{"n_layer": 10, "d_model": 256, "n_head": 8, "n_kv_head": 4, "head_dim": 32, "d_mlp": 832, "vocab_size": 2048, "activation": "swiglu", "norm": "rmsnorm", "norm_place": "pre", "norm_eps": 1e-05, "positions": "rope", "rope_base": 10000.0, "rope_fraction": 1.0, "qk_norm": true, "attn_scale": 0.184, "bias": "none", "tie_embeddings": false, "parallel_block": true, "init": "trunc", "init_std_qkv": 0.0246, "init_std_o": 0.0, "init_std_up": 0.0246, "init_std_down": 0.0, "optimizer": "muon_variant", "lr": 0.00748, "weight_decay": 0.011, "lr_head": 0.00224, "warmup_steps": 139, "schedule": "wsd", "decay_fraction": 0.716, "decay_shape": "pow", "final_lr_fraction": 0.0, "batch_tokens": [8192, 16384, 32768], "seq_len": 512, "doc_mask": false, "train_tokens": 194600000, "steps": 11011, "dataset": "wikipedia_en"}
Each number is 128 + 24 x the weight over its row's rms, rounded and kept within 0 to 255. Layers, rows and columns count from 0. Numbers have three digits each. The size before them is the row's rms in percent of the matrix's.

# layer 4 MLP down, 256x832, rms 0.0468, rows 134-196, columns 104-207
127:151165122137103147133112103155087167172124107105135146141129150164124156116106145103137077121110121125127127082110128104132155132143115117120116129110111146141137105162101127089108099095210176143148155124123101121147149137165111073117108106080120114143115180106163165131127147126140068100137129103117138123126123
103:136149146132133124103107102086092096137121152163125128123158140111148154163149113136123145151091058112104152143126142164111149166144115108146109151129119148087102138124111124142144154110086124134139117112137100139093079125152132122097141134131158139156117101169142142118071120131091152152144129105173067096128084
097:124116139104143161148158145107139099129137115104117126057124114131144140096142148145131155101138122091110163143144128138133103133127123083082122148161084130156135146154155166105126115098124116137111127141137136128142094114129163115150057114132128116164126145123123119133115090131130125140127121080110137131109106
099:132125148111148114118109141148095122127129117144171155144134141104103125174128098138172113153108129114117178158137142095127138139149051110144136153169150127104105178165128106104102097119145115174119107121124121105113146101169093187133119115166148155111100091113140081140085148118097150121157109115152107114123138
096:107129117115157142112132116184117157121110104132124062125150172139143126100128098150129154130144141101129107127160134120129130118150149106121156162158135153145114135134132124119166138131107140134107097098122113156076138121180102108169149142108148138136103114120147129118188115160120140147142132102128116169162136
098:121128139133122145116109153116137113125134126127099093145148125096140082112114104152148134118130137143119124130130108159150163075165172111150090118119119122130117087107097126135136113128126120082117063113185160134109135151117128125146083114144124135078132137132109122119085132169140145127109106139125142114157136
103:149126091160119151127134122119167111136114172147119123128114114153136116144127130150123169110102162138139133106155111127153134157104112090112095115140142145122111203102158125204130108097102127093175123139151173128113085122100138142126155075148139123126126130114143132110166120136177099113149131143132097115088096
102:117139142174105128114155134103182149129119119113098105164111137075128063109106135146119150125168109144107109147149071091155146155112126129114174071157105089170149153126105148172127120134148124147136180131147156098116175050147096160109113100169099158097145119116147148117115175110135124109133128141115118073139141
103:104107116105130128150104154115112145133141111154123091098117134098120138126123140118134139168146125164147142097179115161159151117157144120118152089117155154110151121131106131147131122138142151154124094113048117085179118078150111140139179129127121149091112115123135106094163165122129158145099164114133131145141114
103:131136078128114125126109124123121123136138116133064127117163120133170131103171094129119095155122122173138148155112123100153120142131132139110135123139106073125095128140083105140111163140127128151131104140148121126168121087128113100126124143146149171159134101110100159128104124097127129145133098127154098128133109
102:163110115120136096111110146116103120114145115133105088131160123135140119109137148105106137167099151080091162174121136141112136164124138154141091135106193106151151163125151110097129127130103182133121142148116113126130123114131117123116158133088102093125119145131162082111127142122184099145136121133162152121073165
099:130146105168086150122126100126145189175145160128158120136093130129132176121164156120113144142160163115116137130155137137135119160121127122102094154095112121178105136113133139108101152144085122115169131080101149132127122071144143162142127141107111175128130098106139096138060107096124130141099123148112131140141135
101:135098127082107138103147103148129101165156134139120132133125153118094127099108137090076144109085156171083121105148123116137144152122120109094105106160104105137136118122138109082172120145132132122133159127138105124141087115131126131101129148121113138137127112124132126125121093154120150124131142128102109138104104
096:135108161119103102141144139134129150128109099142138122097118081152094118104123125111117106156117109150116133114072127111130156122123069102116102166120125139155132115114142132129130133087164111133080110097141155108113102147147112135159112103093123145076125167128075104098092106183123165134147178183159146110105095
102:131134115134121084136132114163121152122145130149088135130140105125115116106123142115153131167129113094108195135117131144153116158130142119089057138144170109154139104164148157111130129120130136151122109139112117129104110120106138161097125122121169128129121056128130141107137143125103134119130137086124136143081132
105:129156103112114110118123112154116145113128111125118090123122141115120115149119134133119148128147128149172142135126143142142092118145126146112134116127056150109155115175113112148112105105126132115164105113151134129134128144099160134162127112138143127122133104079169121161114090153132098136125116161155147127143100
105:132171077170128117132102132138122077124117111107142144150130129158117136124070115115154161111129106091117125137109118148137160133158148139135094137111162114149124096159164177126125095131148110128128119146133133153141140134113098162116137121099164170124134125097132098153099138156126131130139154134088131157138160
102:082152142114113074103100125128101145142086095122094080115141126141096143160080158134091119154148146143128124137081112128121183122114111108135112091120119130102141104115117135141145160133128098121106148135166119131129147093115121152169125135129148111179078156116135103119123147138091108116111097140088114093153116
102:132136162151101151166085136138185145148164146135095089137125110121129113135155118141138143145116121133131129112173127085099112126127144141119132111099139081107128122151103115116156065139093125140108125146133175094145115138138129144139157087119145123130132102117104150115133145131137140096097130111121132134186110
101:093169114151142140113123088137113118108091118170099107064148111154187159148085137115110080146142124092075122123114093138132117118109071135129103095136135126137120110102173142123113073119160113117134122112125140169116158114169176115131112119123124144192124159144124134126123108132170154105176128138101117106160162
101:151157150149169105126145115120129146068108134154097160120114138153109175147128144123113117106107114165121160127141132162131132127124134142101107146132108098153103129131134191130106129145107104102164097102141142145106092139096136126104112134136126133111105142138113094196114110136102148100089143115125109117120132
093:120127150126146110130206132084185120116136165131148170160106152101153127128146102114133115083132108133103162117115118118135102137109122133138176106130126129120096141136134150116135144136128147117163157150147138137135151129103122104144138207158117121104145125116089149135120101107138092168141106141127115113136170
100:118142104174102110095097125133146105155151126112136153164170162151107130126131104142112119096160138142119123130125125096106128150117114086108127127122135135069142124142101137108119080109095079148112161147098193105077117128111148154129125118141129108069174163157153123132140140144143160116148136155139151158120112
103:131082138150113098108168124096120146131129093141158149080128118089097133136104093130130077173155108156109136144132094143165156086117126129129141149136102114144089122125114106118130117112134112173128160120099129115151101125141119119090103143133176142132091114093125123076160091138103107157149147157121167124157116
102:101160130125132092079147121113090125187134136102153136124128196132070125102126128084120119144102113119141156160125153106101118130129146109148137158142120160109116140140043144116124126122108124095141156164132118114105109111134114117088107144129112102089146100130144163110122139106118158102123136126128138097143110
097:079128147126135107122124109112125103149173134110116139129129143136066141101099130109120129124133186120129118114147125138066150146157144116094122142104132167144111124105115106109120092113176098117116116143130152121160169128117132149190131139124119073133137075152140156084117128141101111154123106144135134156141134
096:117169140112111141113091115136131160153139089123099157082110115137147124164128153086082125129124159125175149109165095112119131148143092116100115107076125121108155164141144138134124113079140141105134117107114142154131094140154143110137118145114107092115134152110120109148143099125103138140103139077106131107137069
098:083099129145120137178103137110117173156127168128130123158114133125103145146132118077094119164176111124110110134170110120084126128156152152109118124135119126151089150159105100136159122151081135140150120166132143081148156156135096109136129124142130185169106103135164163157156121046123107106118090097147165105146097
104:192131140104107141115116143152142101136107134140157128070111095145139154118085151088153092094143148125177128172118135099082103155149097111150105124063116094100109145141120124141127101118106109095162105149159122162110132158092150164119137171130130172093171104070134112162107130109106149131099110158091144128099132
094:162171125132103117094082116151139101084098096121132167133098152116137132079134112050121145146171107142120094109124125108143152136109128128104122113152127128106105090148093171091134153122116130112133117130144106145135100154141155146117098111126134108121145101121108106139131113132139105095170125127109137141152146
100:128138129141116095114166117167087075129127131108167122106077197106112113161163120090125165118145167131084105190120143123143132139154163138086171108131164096132147164131093110068137148168141149158144151143168145137136133117143131139142119109143151132113112101151181119125173097070153095121077112130162174184158154
098:151101135116137116106137104093116165120172120091141129111112132108138123109136125101134106165093135156106137178106166132132129137139145123145101123135123107150118113142143141167100127116116136083135105107089106134155100112126145099163122123117138102138166128091181167128110109114124129157119133093110130104176152
099:128157116104147153176130135154131125139115139111146112199105096155119102144132134136163135105114108112145111128079125107135132133127111143168169119173163165126160090115124157166124087112126164160127149164122154162091135120148122119104078128136132162152122125085137099183133114132134139096085193125163137124106106
104:113105122155120134103127140125114099154074146143089110099117089103127136106122119083109124128127144134112149110124102110117120133185094117144124163119105150151123093119131096137172123131163140120130111116097141126173158104133087119166116149140108111146172139120092157144141123136120138181142086110094127127090085
106:130141108106159132109110090128155145143159142112129111117149139158150143175160103131106141177137126164155133134075092145115151085155122134136120125141113146111084138096111134112136118126133123137128175092116142113106139123151135113152143127112136130123119054127096111137115084136111103126084123124085127094133104
102:125118151183098115115087130141127114189193109137127125135089142131096135111157106128125102116166090134152104094158098091140104137141123148099157091149148135105098145166099107088117169129102085135151098096160082117177119141167115110106165163153143120111145082105121125096149156092137130123111094137120140127096130
103:155170147140118130128128094151119098105167178125136121113134157117147140102154139072130140159111150122107104115151143105095126178109149089151120115108115134125109149118136133146116120142123170137166136120104142079116170121175128146093123135153122151138137153125100116146096112054105135116120179139081115108077158
095:141102147162128156082106143130088147125129102141132117074107127122123106136099144114149191133115149099127123146109159150134126149081105116133062171114129112114153085158132113130140158149125105118134125099110129147164090112110156152112157086136134163193153153130153096141159131116135127160140123114121129153136178
104:170129145128102140113150186161092128093129146131083106096141124093173139135093174113119120052111149098133136156140109094129085160088120100143135111115133095147109139127127112134141129115146113097140104100134125121140098135106153145118114160157103144124113091099159110095124101129149144137135102155138089103160132
103:115111114092134097073125137104134140118136118115124128147103148085126129109148115108118161114125123148121108085140159123096113160137157097116125169097129106128145128099130103124133129163140074126165190127101139069128138143100094128115133143114151129103121115107168160109131156152070064103074116097126112108108093
102:095141119080172093077110089123124131112108080145142145099111175114152087112108113129132165096141083097126127150114151145112126131152166139176100120156124133123144132100080120084087130157156107136106147144101141110091159097115078111123140136127131103072139118173116175154152131143141110159131109130104122164118123
104:133140135169078149153139100131119100080127121114121098116099134114149113094137135124127140104147133163080114181118132105152167162121093099145149111115098101141138124110115117173130124182161211087149095135123128139148116108142140151151103116139158149118101116083150105064151091159080152126118135120129182103128151
099:151172163123105133174138073116145093116152079148114110167136147168164114134117132121166143140137129143119130122120161128124127146155141106146144138149119084127167116189143101140093123109128129111132150072105164111152122114093140118096130131131173149092141095154099142119167126120108083168131133116148139167128159
101:143121111092108186112095155100088121118171123110130089146158139118100166102094064111105112140148142141135149101113101081146130119161116111101159113136145140081107101153109115089129095130104125154158152142139172143103171099133125067112156138091105141153156101123129118111106111120117130115087133102150138106150094
092:154158112152161122134161159145119108111124129121096154126125107177129123120137138125153121067121104125138130113122123117087147121146119162121123138125124147115099077189149099095151116112176098115119087115138102124182185154141103091138147147146096100164110107116080127101115203154102119156141127114173058139150118
103:095160140185138108136176115106157126125124148112120147158154122135098128140115105135095137147094096153137120116139128144107106149112151125110114141123132150113116088109162150099121145138141120094159136117120124150136111117139170188086183134151126139167124122137164149131117093138141131154095126124141168102123087
092:117116112115122124103136158098149073092113105131150142134153128154124127116124188143147121098165164153115135093129087167135118100136114126146147113124145147116135125119145119140126175168105150135101115154141151157133110125129129106183131115110152137115103146110178133105121164125143104136129099104109122128117119
100:126103157146133151095067133109158150104074171113121096149103122104122126140114158120127139132135138073109146156173140139163126095136106101145173095096118116102088137119113104151123116132110141086130109140108161107196150083119143128116148112117114131063113162115144119129108179142129101152091166124125095135094082
097:116135149119144117127102153063119122143126118130125093118121069135138136130138177127166206123118132126133119158143158142117112128116107079137099151130151130122122135115157187129098108073109135107128117095104157123133142109178146111139099149175125119083130136123168096085156149090104151136129121098110121106124138
106:135106097153111099130145107146139120141162144150145124148180112172083114136150106157117088153147170188173143148126167096177129109094113141139135081126106101129137124126122103095150095124133117157122137096129133150106120145117145125117170144122155142089142136129074167104154159134127102128105129127167091144143183
098:102150117138133108151123101119162091184150119117109095121095132158162113131142088107145148152108106113116142169125118119078141155128117088143104159131123167114146150124118132132118152147122062110122119168128119158114143119123108156127145177161112111182129097113147123117130139150162122117118119112103098110150106
103:154127137131138168179084141098128150128122167129142082135157138106098114154112130080158106126112105088115137107151096118144125111109098135104111151111129145113136104095133113123166144157151117120105110107125146082128132151158147138146149102156153144126107128100108117143169129135135099108160124079135153111115153
098:105081114144083114152111187162125120136121103096175108157073137110121140113110102148139156153176140140117153124180128120165097093151106118141131112149147123121105163138063143148170143115091128098117162143125160138129142100126111126130105157120132096125138128095127128114121121123120134125118092137138119176109159
093:168148146112116140166117143133157147139104161127147114156152134114102108094137126136112093104109135147139196065138110120159145125100099136115141141124167123121108143114132172128147157120125129103123121145127114094156099149111130080167125143083130088124173099127112099101129134070120114137147116132144126161122130
097:114179097113161118112166139116092128121138105153138112134127164096141109122167173105131105106100128101120127106132108128160194177124151140154143102089128129173145119130142101132121111099124129137189146132108095173136103071175148125159090134123115098154141145137127153127120109138096158165098141100132135103159121
100:147128121144105161104129135130104102126126157156131115142129115090110122211133124146101148131138162118169107158135164112117100107104129100116162171120090150063096113183145139093119086141106118065128188126130161123094117127123105168169092101076120101164132156108103096156156110116131126128079114132154119149165149
101:182121131143099135155118179123155117120124110126109104088125152084145105117158148135142131142137131169154121167140142118120114107102136111142087131108153105133120175137087121168154131097127150128146126165135174126115090122136144123104141110102173178135125152135131097135114135139172122096077100129143142158176148
096:150118102115151161119124129131133148106077075083124120134141143129110120149120118136164116160155099114086102112106119136121136082134090158132156113119117115149115132130147132154137164144149160144176121104105114145143114130115130119119123125135115130141128136187130049145133136150118119152106123099101137130096184
099:164121122126108148124104163108131148137141168133161107119136140120147110115160113137170129131166109135148149145142153118164143130179126133116128140095141140073179119124156081121140120137136125146152084140155113107128146154112165125100144172141113102144097152161119138149160133106151109106147120110085110150165147
099:143115137142150145167131114130172085109165142129159098123142129120098111132120122133139134109136155160129116100148098120119129124130112151117129169150102129142100093129090119131122098140101140165199156146120122127145170112166141125116101154166108145135126087170052125154074127120118173116109152114144121118110127
098:090108146126103127113166129127132138182131078135128158110139119119127117132107111112174119090117162144132104169119135118111131158181142124123159091124131128150124107134147129124140102102161149146130124111131126104142142157143110118080118149119109091097148148085100139139146134107117106153132155078170128103152140
097:135161117148157151133150113109108088141156150111120104132092171152148147117145145104139075127139183086129139139122097145114060108192113089109113157098126107182139137147118122170148140120179151119130150108111137114089148118098123118120128101105144130067159149129164140133172104095175143143148124136126125166127172
099:124138122142098133127104119107120121135145108099131126163135121120144173122112101115101150094113121149131097105104126138139157120127119177111146131135123138119156147085116147114113130213106134149164166160117134141077153092126143151136080135154124099136159121138153140163104065139105125165088124132118152150137159